Weights of a small transformer language model: no biases in attention or MLP.
Each number is 500 + 40 x the weight over its row's rms, rounded and kept within 0 to 999. Layers, rows and columns count from 0. Numbers have three digits each. The size before them is the row's rms in percent of the matrix's.

# layer 5 attention query, 128x128, rms 0.299, rows 0-127, columns 0-63
101:503487515573504406557537471526532462487499556446526540492487454477517497528471534411516564546536557434510467506547472492543436472464499583515523481512523466505498439451503472496455536456471488
102:514491560444533496498519425493476469503456487457485558478479456535407495493521506491549458552485536481473524498497507494511576568488476545512480484535492487494407493499496444502470453488505535
077:513550521445485564474437532514518459509501502500541514569494416536485507528402477564546547478561542514456508584556446513506537507503534494546552479542486523511527528501544541469489495449480504
099:549469532500499417516501555502491495546469504443604520561496530569520500470422538474521531548577527444472539486586494462524501491574498495551512555537464500484449508499567511489485487474487443
076:496497525505433461515504553473484523579512516440515476518417502564493492516483470502505472489535523441580516484477451505521500505472595577487498501477560496520455501567504536554489476500557533
076:492487410525465469498531556445487529568525535455478529469498564485513504547480576452455504425507563459536512540539412523573467440509506581470454500530477492505489565566449553532465443500453498
100:480505508459411512432535581531502468566500453554540520462506520398507536520498475512518465504530526483497442448480404481505478476550470455430510490476437447489567577507592519554487479449535493
100:473451480540483519496537510482528465546448490497496502478466461584499510524502562546417485514487421475472572509433497405550473542465539506485547448476450487583435483497476499500511442564546587
099:560512506516515495534496458526429431469485484497501514541510501452555474517374507492506486523473491445540499443515470549522481450560496424486519541493569539529525475448405468540474488429582503
112:522552540449450529466539436483512441491543417588509483487481457452509514442549425556454484579495574535487488485463466506496442529564483457555500507472524506521556507485506478547577469430509526
076:535529535571524547578455428468483423438408464521445399482505496512421482473583472469532475545435527465445500543459517495524479527464478517500495485513504542552514519479479493524483493465534545
092:638516490532484478467468499466464547486482459491554491444507507497507484458518533568468547496579490477502542463470527460501402507496449512415450467450506477527551491471546523511474547475508563
113:461524463495538532428489488535507567515477467549445496563532498510524466454519471484471489530479534530503465445486511555481476440542510480493521565521554524497477543446444526515464484436487552
106:522503531547477531447487585449544459543469540560432512529407507513490492498450504522521500505532465502549458543477494484550495541448486518452512521452438575524566495506576537506474507508521543
100:549548456515506495499503474506467481482546472470512485527561593534600474482458500527562506446485558475496545477491462501558549406493603597472468540550546532468481491464499563484493526506522466
094:474525452466480479493453532507441532486464479503516454491469577500535539485517557473475539502441499466574475462501454451470454486552475537445392409492524511527492387468567510534471500479462543
105:455529566533499543479549521512462469431513529525516444566432513472526529509457518478478505497522487529465523515553476495514456485511452453500474502452518535481470532482495481430458519503555560
099:581569511494445577491503481487462491495456431452494524501422462568503470466499577515470560494484528452504506479441446513439517472472512451532531469427521508469512458512492461525530471453486464
100:494580552512480528520424567522542454496538451483524472535492436498545509563536462484521439509575453508484456502567503540511498456548520558479461450412531486505491486478545521510495526460456510
115:512521540570425509562475498540450434506580531514446446518442470469493491498447504446507534469513527563515451471511538513507510471493497506526415549480492506517461500462578481477523540501516425
103:493418499614469491466475457508602395457456484477487541486487566508449437484553490385491481500452570548430485472435482527515538497496515482527496478505501496509467483467516530522593578489592504
111:530503548481493540460466475448453473482559492519477433469499581505517453478568496508447487470503477504551447457536497509463479414499439513479507489529465552486497529492492465508537481563499535
097:541479466534456520530497529549506528548530490617571527486474499508465530488577499524476480506493407510517489564502465503511380520474549473508512466483459471479503471495451477444571513522486546
102:475468530496501457553522523461552473492527566475426519501542523532448495464480501516513531598517421479475497532474561458482525456535474483555489560493527599551425483493439548600519543491433488
115:495528475413560512520490481492449435465579439487546572446447465495469520421472455506491510498501482489514491512462474531483511516516454452556490478594536500503452529495517499574558548469572488
104:466503467472392581510513527471538535513485490550452566485581440519454516474503490501509476511444506490562569450453428525531548486428459522497489500525523453511574515533492518566483460564540530
088:498527442423462527466469442563529530458410474520428467504499503508496462572527546509502550514495520531452501483522500555584444533565505512481550453500553480478453470550480462505516506508567496
108:577491512483486522512452505510414488469559473488553495506469548497542502511483533439464502500580513495531473545539529545479470493565555526528472458498545528490508516509520419419557505540507509
087:552480531480524554514497476453505506468491469518544451462529472529541528541504473503590492533517502485485559459482494545501463512492464480471483504547426494501523501465491528405502532496478442
117:500486572547554508474481504478429437546550553473547429471479479553507532552551484516519420464445472494572484489606553459470480536569532498473505564526513536530540475569537506516535509517471482
114:490465531527525526511512501503470547551557567528519526518487522540550513485608500560483500453519427527475514486515504476442485503570493541519520487397491524593519539444591448486540492497503462
105:411435512519573525542494483570475547473534532491547544516489439465544557540514422553472546550496439545502526572524499433478482524526500509511473455472470524450529415484559521473475441507494536
098:479492483399536567539444483563520461435486552524503505496425496491551547566490450511454501547508546522457450575488457497569538573550501464543527494544472459484543499451522460538473550421482533
099:482560450499501525530479527464505538541487489505518516485487474493521501511447448542489545525495470547453561482472493587514559550545538486567599453455507459461564547465430482551532501474607493
086:514517519463498550483447583471516519520545470500487482547510478505522528512550408529484478500537466553450455512490510516410514534538476421453538501473470513487620473520537540500572585519547442
089:485502519481572455552544485496492445558531512486557474565414471503510454510477473444504490565468481487526450538494452527447520492512527575511535464500476493493517544541581505560443557438493529
081:447466484473521530442515555477411442498443486463488569515489456606559582516474484551503560520518432512472515514460464466527479536510485529548524465435533502568460502506518519500548514496534498
093:502453397551562538515454452565518554498478530439497537518521517480491537588466556500483562549566455417479467569520565510499464505536543511495483451573428484547516504522495479465524534581512504
089:553470529511496560515499445569493591485551514511481474452512511456439428522602528507518504501527537501522560527521515503509489448546466450467527536508497555519469473506429506473443460552460445
099:588531499560526516448505503528449433531424460541485496493549486435528513537515529448527511478461472442440546456457468492490432454469517446417602518527535514438545471436472541503471490488478520
097:495501483541462457450538466472452500447446592519510479549571566488477495512477486471530438477479485441503446496470481483465498520497530544507592448425468477468526465522434507490468541487517470
084:489450483549498505503511491587492496538504531497430455511514554527353495503487536469485434548486518570507531519561465516451494447472517535479523424483557522460469516494463488510461460530535505
098:499517559505507552526473503529491455492502463484524452541511501498498511523516503541521517564520535533537444492478468446393563547550479474450502544538457471443528474537580447513572541494504440
108:426568490506539511479455491469515428488504443527439562490572446480482508541567624506516597418449513475501491504514483508541512497458540502456464528516518586470497533532470579452445481516460517
095:458480523461494485478480528453461502543491506473466471567454469521588479501518464522386501563443555510524464485430498375497487503526499438466522538452539439516508518545501514463479539496510529
111:535530515470466503510510570475611460440531487491485518535511545439499477417521520473534516514491557450465539516489474483531489514473414445561496480476572499416477535569434459506482465483526547
092:499469484456442500462462515510456414538530474555517556402471555483567455450466489513516562476541495494471533484499464464515477494481517439534510465479495451485485540539516523506526509480448460
099:436546532583579452509528516524461511502525546526521473537450512570533479516468552451549460501499421561535463452498483515559490421467466514459483531465477491492448494478508426440486516530499461
092:472452452568487513557603528474454528549400493539513516474461546481519470539506459525420509525474485492509492469539432518483507466509490512501529489579540467527459479479408475504475542496478414
098:505509499430484433546533515521446535413576484612489447526429516505439451507489417481532482511478536507508518491456492507492544548499473501452541493463542532544509513549558524554443538500524442
110:483424471475516454516380497460507557448435518469531514486533477521526492521526511559498505486578496547456504544473392460535533423427445498550511485516488523513492474485490493522482500471490521
113:493504535443485481514541537495513517534501566496554495567423498458525540479500556486570535465561493471463444455405522443541472444411470485555539489507494499483443468582468569465468470520478506
102:460489475516535499471555541466511593468479482507463566548502510529533400569441492483484507591469470498498460514525502476486512453515491510534554556488491512533545557521489493527418544496494469
106:519390436472519548496592461506472510516526453553547529526416505497455569557463471560502481504476448541506553497491499421512526514509515487536511482563422508521548493547476567440502527476503478
096:449445456489503440513566417443519502442540478381421561535521508484521531537482426491459517484480511429567515500549550543509509558541473530564505555499566525563478476449501543535527578523502496
098:526563431438534468518543537509530512490457489483536488443543410454488475450461505542486521523492499514465528573553503454495512488471457524485562542508537486479496521465539530472488446470486597
114:452462451525521461545461492482442480598486556461478539478472450520507501494540457483597560521556467523472528530547496464554559510414509493523519519433481469450490533501430530481544497500576473
108:517456493487536481479581503528480453503580471463502512528521524474526498478453543525569479472528414432486543520488457430561477544474475502522442433420546471503536500493451512486481487460447580
111:414541419495480507510490502483550400480404521516491500515474525513536482541502510485462481527502539540450493483452417501533496443522497533465582452500549515483458513404521494491465476612548514
094:519511509591463475528539532495528533540474582432535555491518538567495406545484552518483430467488548510471476491523538532481534519470500480469476493544479493445475506475551535494488567443562546
110:458514462483455555533480514565458525508503474532512463584533534501491453518474583597501495457553483476514450601459510508511534558451499481513491429450485525489561506472507527473486460411468520
097:457509508486433437552530547493526487527499413496491537529516516449505474569568489458470535485541486529495459474487507531463447516484468451433471450437472439556529521475505541518466548478508516
115:504488522498532549578527458533580544505471456612437515450451536533513472535482537493488571521459467504527507500455439495496545485465525525533528506526553510537519584484502573506498516470483567
089:498450547522496454569437501537496424517466483503470500486469523583477535456451489579520481504443489483451518531494464509466474480479503451553550435495453481545562532487457543547484478475485599
083:524493481557537436519469543527501458481485505524534562518481489516518498481537494533549429501472512515480413438577442530541455502478461554509506479502532542510507538552375475489504578466568413
088:498528531440499522501486432521513515447527518499516533436461538470413514437533494500573417505415534508455500500519492489514447513435505486541579523457468474465457522537569449539510560502505540
095:529468505421513511379478478542486457451549472482515500402431552557458528401521464459506505528521544449515443485427431514476506507435501462531468527456517543457505516463574447468506484427547545
084:506494588531485481517529468489445562493532413552518559513456477476525523516466533550527573520521527543510533526519503493529488384478497526577483490481467519475438499541479530465572531518524466
084:473459513497476549480488485414486502487449512450543468549528478522495525449492505517471471395499493430525514451522536512578438464434566489552506465475528468474411506500538434373508524439421461
087:578492493529546458518537547482470458542468537503529494490526525529506513521547551497511486430472463526500482473530510530590502418388513555520412527516507485491496519540437466523443542546433416
088:431520489514546453493451510514475477529486488466427492486472489461505499560544473495489546455537478533471540521499539523517517500483500541545442579524502490496537476491528570498481527518516541
102:435519497508500460556482511459515490534479495456550453501503529422543426515453523521492500475474393498596439485551500546598456512525414446556513452475509523535417494485534483444530526492473550
096:588520489530529505432518493558445493513499524440553463469496493427582498493542523507422419493552516547438507481548497546451509462515496523444572545540526456477508466484462442539433450506513448
087:564549502494508490494518426574441529518447447452509406468576519529556599506470522467544472481445558501461470495505516512435518538510511495524522541446531511483506561462547487477470541499438490
092:536379532546553488452432473420543492533383486484480435519510446533522522444463492467562524466412529407463437529511560428521591498502482526564504517533436465491473529496477486510499498517511479
110:525523459536493504549528541548463555514476462481517464465508543494549571486498578576547523525510475498469553486480468537548470474586578446510535474472554514588501558479499456498455538416545544
103:446509528506458552520561474538543543514519407462468504464499517523568472516535560442496502515478463539577599470503413486492446465523570474409489481526539507490507493489482557526505397499466527
104:502543568498572484470529526548478587497453473468503509531504506523453495502500465491494518483553521507489446546467419545400442492527518513444504492522486506459485466466519499446536436497526442
111:521513505473518510420506485506485483476431502527458429554547470546496438567509522524487562467487559509464507566519516509518508556505485521551486519484485574513376471494533460442508474520487519
092:449555493535543500480452506546485532434512510499440546464507504453563551533407496455496551507522487499459492552502536554556493371507529514556509542480533470493496517460466479498501566491469414
109:484492504581549437544480510495484561634472526475553484505515555555582589468462546435463567546518430480472528478516507426530462501538448484489587510496537528553501487530475498499485485493495515
099:516494553448484481524541547494540490559542576442610494525530484546465513528434458471504550535444497485478394455483437463513567476499572486484503499526500542483479459443446485520510459526577424
109:604597560411539554466493543517511470519561484517444475517534501504500489521551540487531545536529545497540533447556531535443561521480557449441511548485504504561554509462521468437493451476520535
117:513472535524495480469457517572482478455520530433540405496454456520528496522516603439517517409575502472510533478564455477443519493489518505488440525457478512509392423509582460468483451459476504
089:502467434546622474518459498496510461566522451512515564516436486464509420592510551456519520457462552520527517483480504525497596498442526421484495505523474429528493510544557496507510599538497426
111:528472537524532483486534477509454496542479513484616508432467446537535488473564525507538537452543520555561485456530432505445440538533518536542462450538493499512503472510575518466509461392513488
105:538501524487506469462478464535493458512413554543404495515490496575490475527507482529454471539622477579447516551514519487494508497456579518528511497571471473475452518466532557457529459521480468
095:425565521497414530457439478469521511483518465480487534492455443498531498469468461500445543473487440510494510510479490551499513484517512478533431487437534592512528495514454441542456502359501533
097:551525498513553464530542425487479482519564476498486496470527519456457503529455480487521496571452577522468477435446460455533485490519430588455511500535540491552480447477464495547505543526486513
095:478473471494571474460505507467471484462425503588487551602497440478527503415462535512447538519475499452553525542518485470465522474440498556465499503533481584510532481492503534499526540471563472
094:515514517558458481502428499563536481447558422530511570520577469524444471487552521495490474485530525507517434516522466521531522464552444534502528455515544523439463487467532456503520476510450475
104:518518470495472423500475443530399462517518476444532508506464440448561496512469506474400529525509542460517549453524490558565497546574519554543490512498510491471453468505513554549419525487495510
090:520525491491501484423532562479449458441529498568412464448530427470561404494533510539557494547514493460565453481540478497452533501501505557532509516557502484447472451551546531574511583478473498
105:506531448465523514532460480421429539523470544442600540517544475468503471519543475535502456476471454501464502447517442497502536479498526504456411550501542490513471571436519481549499523546436576
143:472539467404473471464534517472547536469558434486491502496537498474482538491519452474471493512435534469512503479391465523540498489487533542528515514519493509480541622522409559497471531510516549
098:490439491497541502499519456458469447557559491489515492498468503528560525572484538468555437550555497544495452460502541457416500468446526499472541493550467533427505467490570502466490568508540442
099:457457509442495473480493484513510451474545447471532563471451440549506516477464478495490572473518607525536507510494481522468529482475437445553520493470493544524548551477519557460530576493492498
096:475544551465474469458484486567485586534484372516457490523592460505509514560542560506524567512544520499533549536530509444462528501456461506480476523574472519506503472490507499427560446464503520
082:531511549459482520426465507516494440527451446490410468509515479502487498472461481503451521502546511582471613555455489534485539588511477429477558458478526498475471448475559554497480498527497486
106:427477481420479491520473469503506487489503573584537432519505440485487507483580525508539530469441516455511567503517505518546490545449481507502560448561462500577420457564557544401516489514506467
087:537501540463474479471503467566464417369529521531497559515542523509447453473477496489527494502464529537515549555412454448490488537463519482541443534495522523479509521470547516476428524409508481
089:591532503479580513398494443580453468442528602538513533482494510472520470471541486456543489512524506531514509475456549506536467485543526537504484440530521495509464496509495475448498534518476506
090:568457514496470440496520467574445574518557505521436454566490423544508536453559535449489462419506506461550506530569540490539526531526521525551503485537614517473425507493487536427490548503495436
089:459584489482446480450475509446502490570498436513466515498507504406499524453521476483480469550459482484519546490488486502466496564496493403434579541528538450444498522505486514525519533492509473
090:527549458449514489425521491449487477494555570445522579494566496461484509533577507456553471544514529541520509466406524546474465503456555516461502499529482479484482550478501464482517402471600504
084:550482434495484453503509547502562525508548509517519508561514489497431502500520556460481434518526505535517515489559502567559467420509486439438495490568538471365492486497474481429480442479544451
094:488627537494475516505505494475523525480487437535479489542476450517521616497450488481488488574529550530481491509496447424433426497487517491482486508490462411446566474508555466519534459422501536
090:422457427451512511475441531501480473483545551493495501493564517496472546421487520430471528496470526437491527473469517519528534465563499466497547552516446496510527450552522461567441574477546446
113:528490553599491494506498519543533462581524530488541484544557519490524560521491514503501454464535493507490516531606506444504539535509455478550463506530466451525484545526534561397516463532512417
140:531465466501510512530466525468584528505495433522494539564498516500496448478501438492512495514450565538475531465437480468482512473545512458517592513509492565539554536468565529598501459532517494
093:511529458531476532445419474457455432532559523506498558475467502476479439476511510463500480519427452503450538411476556433474491494448538485508461507528494427464495450530481513552510483446474472
100:469531431503429527549475519479523517483564514495457516522498572465546566510590505465470497573496494526494550516565510510456479449477547479412465426533506466528509424538512463473577491558554437
089:477540515453500426575457495452524501547453480507441608544485512517468506499549459447430559464530547463434503511465476495467543475537487478472410505507535535477443509474494499512564512462546505
100:459474518485426496525489452533501558486565490550454524528451565492466517446478511476533522481516516476488519436474555462503502437494503577514502382489523492496522500467506533525428574518450492
117:457479538584530504526520536435474486476555543456408459492477489592543579530501544464541490478547574520465524505503485471428512489454520560475501512422508532552440503446522463480453460532546522
097:522520473532522460539503498469514465513500499524453475560479464496498483526547529474522493483542432460579480556501497471473445509555517513391496508534515500533464436595467453495497386555508488
101:513441473478555450409473465458524530433529564463559447523430537496531437518498504545472538538517547467457501554454546514502523509490484561472502533493578555524497535442525467539501491518459504
103:509537561525439461510504470622514480511478521482506464501492492470458477495458515563494430466470488502482450499498517551520517480590457509516426477496474496547530424490533414445485471516527484
095:457491558557564479534572521476477584544512512499535496516508509429459529467537469472419519527522454500475454524476557523515478503429493541467556495458576444491523539466573515471432561510480544
102:491542498505490599506525523497456462565511508520478430514484458488542512471537428494576508547504498484438553523465543472387458513425498543488564492533484523503531545485506568523527457481490498
112:548472507506531437494453524518502539503459526406466443543455521543519473529547505485571479500531523549457497578530502454535504470546525539507517532493543516508535493503511437532490516510610550
099:471546468467503562502484539503518517526480574453496529435526569428561484428471495501482494509433531504532475487473521501451492514588537487473551524538441478505453550501463560533513544469584447
107:504480500468456512457558525436494489484411540549512509590517484509490567473380453446520507514532516498449482539517466543472505415504481511555533526500464509455581572485465528528454531501530546
104:516503491488453553505460495563426583564527481530532465517485456510472554494493496579563410540554551561492446495492506488512466492506528481495536556498509495502428495526555470507521486514444486
105:469485459458465475446570500563502467401485505433446487515505470434499515513445500543473526513484512541407556490495476478483491500512595470534464504449485517434495480517504433504541467490503427
096:451504525522547485525477453434475451567493483427458507477477499496574499459518460488463419447548520495470432471519525489535476533440571494491500533499390563495451514510521466443501464412555438
123:472483530504537589475508430466574504510547451563472528503446563450484545501466490438528487492458511405507494496447435513537490499527523530526545530469521526387559552472416556530451539486523554
097:479497509480544560535470524523511452519538496505551607472503399511463480486484539544512523507473522527456507502562587497483482510530424519519519499543486450507497396442477482508502510472512465
# layer 5 attention key, 64x128, rms 0.289, rows 0-63, columns 0-63
091:537484528545561476476505425486477526472525461530475507572413501592525486574494526471495387434575438508496481474525589441521499482496471485514524506461513510465506483479509452447568485540480459
089:562515453480502471478438532514495518555477520542474481550520535501543473536514476574522503511519454553525526425548580467534485557574513499441523475411559517420503458547448543565477496489439541
085:530505490444470471449504503474488538533478525542439552466530529424478512482591545474423490518502524524465545436478521468559470435500524572434492445526543568549513577485500561541456509491506519
087:456521517525524473552585488432492494469474495454535381479449484483449459530460426446548449567498522515459430472497500474433512412503556481449487488506478474480518507464466563606515502534457550
097:491592490551494489499497457436527407492539533600545462496464527495441478529529549514472405521586483541487444461480491463446475470578495507413466533515522458420522532495503539474490532564512541
098:556501513522450500512499445461519461497514549527521488538440490505500572559507558528440475543533486556472490454517529514449458535542531547428440440555554499428494474469514522521506571521460490
089:455575579434458543565520447422520550507535506496544536544484503538477488454484451419491500539491494503538576516557495556550579511446466470572486469512512448520512493470549503475510479525551543
098:454510580533494551489445405476502526467516520605528516543518420480499470515514510492529557465555463489476420468539544537568538462524475471525461444535507521439535507535553531438479557427600476
094:519471443548502481496498534441532545464459479554499431493456472503455469485521503474496481469519539519453450505484415574474457516507524437491492502491472569473548494533516521548465477530553429
094:474404513433522458505504468439549497526574538476504454529449499506434590504521537506420522541529498489540504525513532477486516541503464469477512485495533562434456547483500511516448470507420461
105:497483507471484516482497493517504417481484480448538476545528461507535410527511418476478536435438498517512453386499538527566611487538498449495518570468502503522511539483493438536566479408483487
103:527519555507454496473536511502553498419519489515501517491573511430510461500528462487525537537428481469539511553450477542626560467480471533490510457403499534509526513523548544476486502408603468
119:568483551465434519447544543498532518511497479519482431542569503430551421550450496503465509548544420414521526483443547460552504469481516443504517481556527541503482544527485551550488560514533521
120:473506460452472474491516473504453489515596532505491503512559561481520531465506486477412537579429514443413534462462416495436438462470427480528519486558489503564477560491480569451533529476533523
091:543540449509545550497505509519538550442548531620445504522531501492479451496443519504444491513473425487499465463459501442480504504513543491529472556561570519494520528481538510456434535517512480
106:478526518537572551497497492485581450551481489517521453506486437455608463408480462511466519499508470498457449478479452569527398483491483561466477492510454550467520534528557478530557532488514516
096:512476491484476421429483452510424504552465493467485454525480433537525503522584530530526465502510487475529501515512526500455455491571506541535472527546454492540493558561480456486490515442482578
106:499496540519361513515490474517534494445511474533451477416478487464534433550546497500492458458479499524516490495534567469490498516482509452554525449498501526485529543538489534443487471404549496
117:502513555590528447523500481542459405470538529521488529516514532490539559446528480478501527490514467521532484529518526555555481522523457511592500491583491426501474517499559478579494436426475485
103:558547591526533504489481457552591443457492536451492564513468405432524485492583490512419504443471536582544497559598489511464546537513541549557442531469506510453479496475493486479486459519507477
105:555504494486449565522443479521534523448464502538549539448504542470485479480403517506510540487519504568452512440467474493446569513535489538452481601487576484438515462513560534500487498509526454
099:473499480559510518539430543500498489456517502428481473518477488531578519543479558484470568485535488491521503465522536535544481469516516544550508539504506406492569493500490478455514513514518532
096:536546486509491467483521466482486519567535510541534473551498464496452507564503454510533514537495486506510446471415524566511537507484449480447474522522472535561432505565489603473461473524498541
096:487551522438505466455472529449508516596527537512517475518495441505527489525446524544495538538463522493517581491428539504487481523466412511532513492613485467590543584465510539458453464463552576
107:557530509497470488477511539510432495435466475489482487468507508475506458519509464557541520450511473498524473506444459528490475443530543527497505476511488517559445495481524542484505525409483594
104:517476410452519594445473476533498503543524483536502412415519535509513464567514437533501533436485487489434578498523537563584501463446434499517532502437531492553504552459506495521488495503523429
111:452514541553465548544558546554525514441498484506512489545513440558492420549513483431519520496474520486529494481464521541509579432472501537470509519455548512510461519447528508461501567498523454
102:461539497500449469584452521536485499425495528500470525493498510422505523500532455526467517492428478577526502480521554479491461524553492539511483465549467502433478470513600479543541505569437443
090:556484559563515487444578602518462483487493423484501499463544442604425452468439514548553568436529466443474522510496466468457502495514458513502537511578486493543519475526463501488431475468518572
100:479434558521529443527473532497522598602530448489496515540503539512499413453464500501448506553498504514492556509552430551461499470488418465465472483482513439576547496475500485531496544503491476
097:544580533496516606439550559495504503497464468496516569500530526508455501568408505514512468526496545577486440473518466476574523524448529429514452557562500490434458498468485556497467464480486524
099:488464515521564536470533475462523480484473521538471518538502502424487455491482513481483437551523550496493489525485494481587463453480466481533431486483514479492514509515438522555557523525489460
079:505480473567485462512496490467507469557510502549466524481444564500448515570510557442471407509562436499451503535474521413507399521437457570433509554459503533399516494476459571476510441551438528
100:427559567470519479499486497503508473530402547431509493492467517489473441556542488422482500500406456450440460567533481572452506540444530494527529556520535538594498464461534570473481446532511543
092:500508530434446568456514595515487516454496516486489498536538501509514458409528474484548590548409532444577605503465500489466579480471507498509461551526458500588553573490487523544465476503550590
091:510431537601556477488525481500526463456452529472507469450477539497554462523484512480502482467495495515523539549497534542473508524439445461492486508440544629488477517475463444446461561529486425
092:488481498457464520505503484494490485497569574525496535492561513433410502489522463432457488558466558432484539489488538528532476473443471472496439533549509440615554551540549570496433483469527499
088:510543468497445562535455537438539495481494528496544444488586496553486436495502473485525477605436475500455501436515519538496565458458450446434480493454516533541536507512484494478455466504535554
091:452563448501507442507493534534517592562516456460512409538437557495492411513487544490512457482544484477506423430485454484488400507489499452451437454507580478435491480575531520507494490496524480
103:520441468477530524523504537522572515524499474517383504534553505487431483472465481523497459504495542448415549477448460499454583456441505386487540529519496538536544558505512550463441548452475507
098:584466513476457528502527510464424527524474534492523469488538495580518518533488478491570580520466514463513525463471563474559583538442499493525508554486494487547503502464418473510445547497542482
101:420494483582551450470523508563474481507560469420542464510512459456530491463470528528470500402520453496538523502551477534471433502574464499550501483501578431513514550474525480464506526532497533
105:463458545514573486540446473532484531503496527487497540521545511455478433481471458544529483521449537527450473471461515511580484538468444513509566525550504453441490510479453564484470507498493526
106:577468470470495513468498498531429498515468537585533612490479537482467507484539488510553476580487556396475487506497524545533472537462459479558488514477495438525444462513458542488489498479506476
096:519484501507555516479446491472477469511514560550500549481511527509454472512489461510453466546563510618487497523561535498421541463533484464456489541491508467477527517487473536490444486466389510
100:492514462495472537517522456536525554471484454581434489552544479482523485450430475469379543469467453529496494481566554526463494481522485457462487481564491444490506539448498470493554500531525512
110:521512516484441498386528597464464487536510480506508449514505545515518488435461491473531437485436558494557422438453536522524522499465445496514478560477517486516470554493468541490479482463523434
106:515467514525491471503559521501588477504576555503572503508469546495511489506590511484481458534508482554551460530623434432507508514563513474510430522445492473551478448514542441518537563478516502
099:473533538510492492521486543391559473523475585480520462482448425541489516516521503433492500467516487459504411526486524434525500573443548499570483536495444488476478460563486471519563507494518494
109:493514508531521524466492457482508585544532498505518490520502571530440548514482520521430514496492579474523432407462525589511519475495453434475520482505456528518494464539481579474506440462480522
106:450501461486492427535500428441535476493529543496506560436442503476541558524477554509515455504515525541505525500526551521451565501563558565427527521499492512526478451555436516493496455619471494
104:482553485496425470501513489427469573498440536543502460516446432515475526472537492508479470478604431527484518526555565440603522527425533476477461432533483561507511533467493487469589483522494502
092:453537554541469492471434443407455578495489509551484440510538526508501552532459479560470478541486465506435498481432541429553492521498494533500542557503476430488508545454434532520520499554541507
099:433562479472498530544501525463421489472461499446446506496539518465529474488501524460447520507518550466518494534532559511489438541399517458481530527541460454481530501431510516515524569427481508
108:524572450414514415541513463510479489487507485568487521527494508501465519488525530488450485512507499483559500477538537567491546537453521545455455461477412463410455511451575514453507495545534494
093:571433476525496450512443541516485489499571469471414467582504549500466487492502499555483565513438496524485532470533490481508479534546521529533486456567475517507529554474449491460432458424396545
100:519492466408462490488555536475441521500448468550530474474451587527453560591528454453522452497494528504535465487396499534432461513474417472514450545467518470470472551527477466439490450513498476
104:549442517413526459475504507556498478525432536480542457533585520470437540498487490494490565513461511479445501488504585519542471463519421520483485471499497451520434579497485516537422516466428460
100:534495540551441475456560483417503524545526560546500582484534456467474563505505468513484479557501478526464449542468490484450536483536512430460498512506540547542527505488527469460568546508542508
102:465486515514493470499505495506559585489554410556474519453466526589506481538448511453448512506499505555494507581514569544530449521471482523563514522497562494417516446450504532498540532502487427
107:451544502607450413478480500549603485503534511526469531544454547449482510556470503464455483546502531513512555530584506556455415531519501475556437446450479501499464458520567637428474488488487504
099:420484512554421477442504491563549472560565467480576535515460498475520501460495451527463468477545507515527501479480420457492427444478548532491423465457489449455488543480531487504529547484538458
105:482519524580461488483473540493461404558496515432546463423522489483444483444510493511531511471448563504451497492440547558522479489478506531544485615545460546526473481549406457497452407526482439
104:495543457442439514535517528458461446506515533495560551529539526510483398489535478501546490460468472466486457600527414561570446510532479496523476500479549499503475521488462457437533498420531563
# layer 5 attention value, 64x128, rms 0.22, rows 0-7, columns 0-63
099:538440469476489452459564448489480528433567516482526484552581462459497499468522432552517527535486539480449520505485527517511510521444500494605457478516524524450517530479505506490484499488512430
098:492457537475474471544456484582494546597513451556450498462463524517525525508453555519528478511492467517469416516496570500483521485474452442494523497476552603485555548517415493466537458469451490
100:503523491577444496467463511536558572519525527515504493536538557488581595515473553540504507588532424456531517472445471506484493471523538498512515491371523524521475501516468547522460523443499454
107:519452549474504509536495451504435469486505479453502474462470467525481478519496486531474466473523521454488443466484519510520541466600478487531514435548569452506514477533534534433528548596487445
103:495504457537450577506478485486541491464444513545483540479529527482534508393499483551451547552494518553516538523458463468432508425534442448453564465488472493467499496478529541541553494553539497
098:538589509532453445560427450468546539470548557468582397545447522449464506457536534444539488468443503484506539540500546444518481475511474493510510454504510484470490458466532491426578507468553488
102:504511510491527539394519530521515558503489462495569573591532521542590495436439537483538506493510505462521482514458522516479452474522491461484477583577535457520498488513446551443482524541446537
111:468512565474527494552504541457556482518602499552530487494495480566518592510481465461492450476499495508448515442511520403471494555433545536486494473577474529521482464578551471494433507585516516
# layer 5 attention output (transposed), 128x128, rms 0.232, rows 0-6,64-70, columns 0-63
099:526465538456531492545419501486461470484564523499501430397523551610494503498532568459448481448491532483505521487476491568467458501490517441422560535473520471499463487456520511494519475546534534
100:485532500444529480498422546438535510520616504519517482487548506469535538532436548510522519469480535523544520468492497536482574463465502490540485573475509467575476505479459465570598536516515549
105:490504440471528534426527557462543543498502455488434610534447424509450441529483462500521478550515504571451454572528498499453493463511478485517520512482388455492506443553552443450537521508494471
096:478455494575497534488469454486490477462529522549527535507490529514510439521538494494447508423500474506637486486533467565542482505555492558560443452475472533495506518510537533519464496492465486
100:502555552493556468489540479525548500484483484520405459523525513516469498483529498525441503462547487510561548445481572476448465490490509487508486436515462482478532495502477391511540503475499445
105:498532460622506454488568500514449509464457507544543469461504487534543520540530472466491523611480466550507438491518437505498561486482477509469462564493494540508545525482513464551542502571517509
105:433416516505492536535466450465481540498444620566492505502535529541433547557490467514466506551547561505488528490509508476516469533502476524508452398526512487529518490479531522535524492573414446
097:500483415521498483482493495483486522481505574490546562523534467465480424565430427579559459527491465489485524449521540483530537485486507529465495492506446435476436591501485518484483477511473479
099:477494519508506450514543502519463470410468431483478500495514460524478489465478428505452499500542436494457411596499468499550532490442512486529510529523533509416516484604537556436415532522435485
106:531519503497524476581517498530407506506451461494536473487518580494489562449530517440453466466488464525491483512559538548550486520469484503523451490486583453459545501486431495506425470489487504
097:482491433462489548532480539500555521436445505519479515498566401526470581495408540497489501579425576511401472519519572468515550505428486482505510540523476517452507485464493505565526479491528463
094:512461485531507510508513543495475428556550499459567520490475518506557545449574546497571555522526495431449510468517492529528459480460542482484485500478492503537510436511502539530434509505535550
095:423496463439467500480476503456479473523555504504441522520501513469512446520484497491574528420460581425455522452481532521459531511562518450571514480461512525503412492573471497493518498482477415
107:604527533581538429545529566494544451479575459489505505475502551487468461490509531464455468429533501572485511457471516555503545489466522549532526525513519409469465486469483471509460484471546527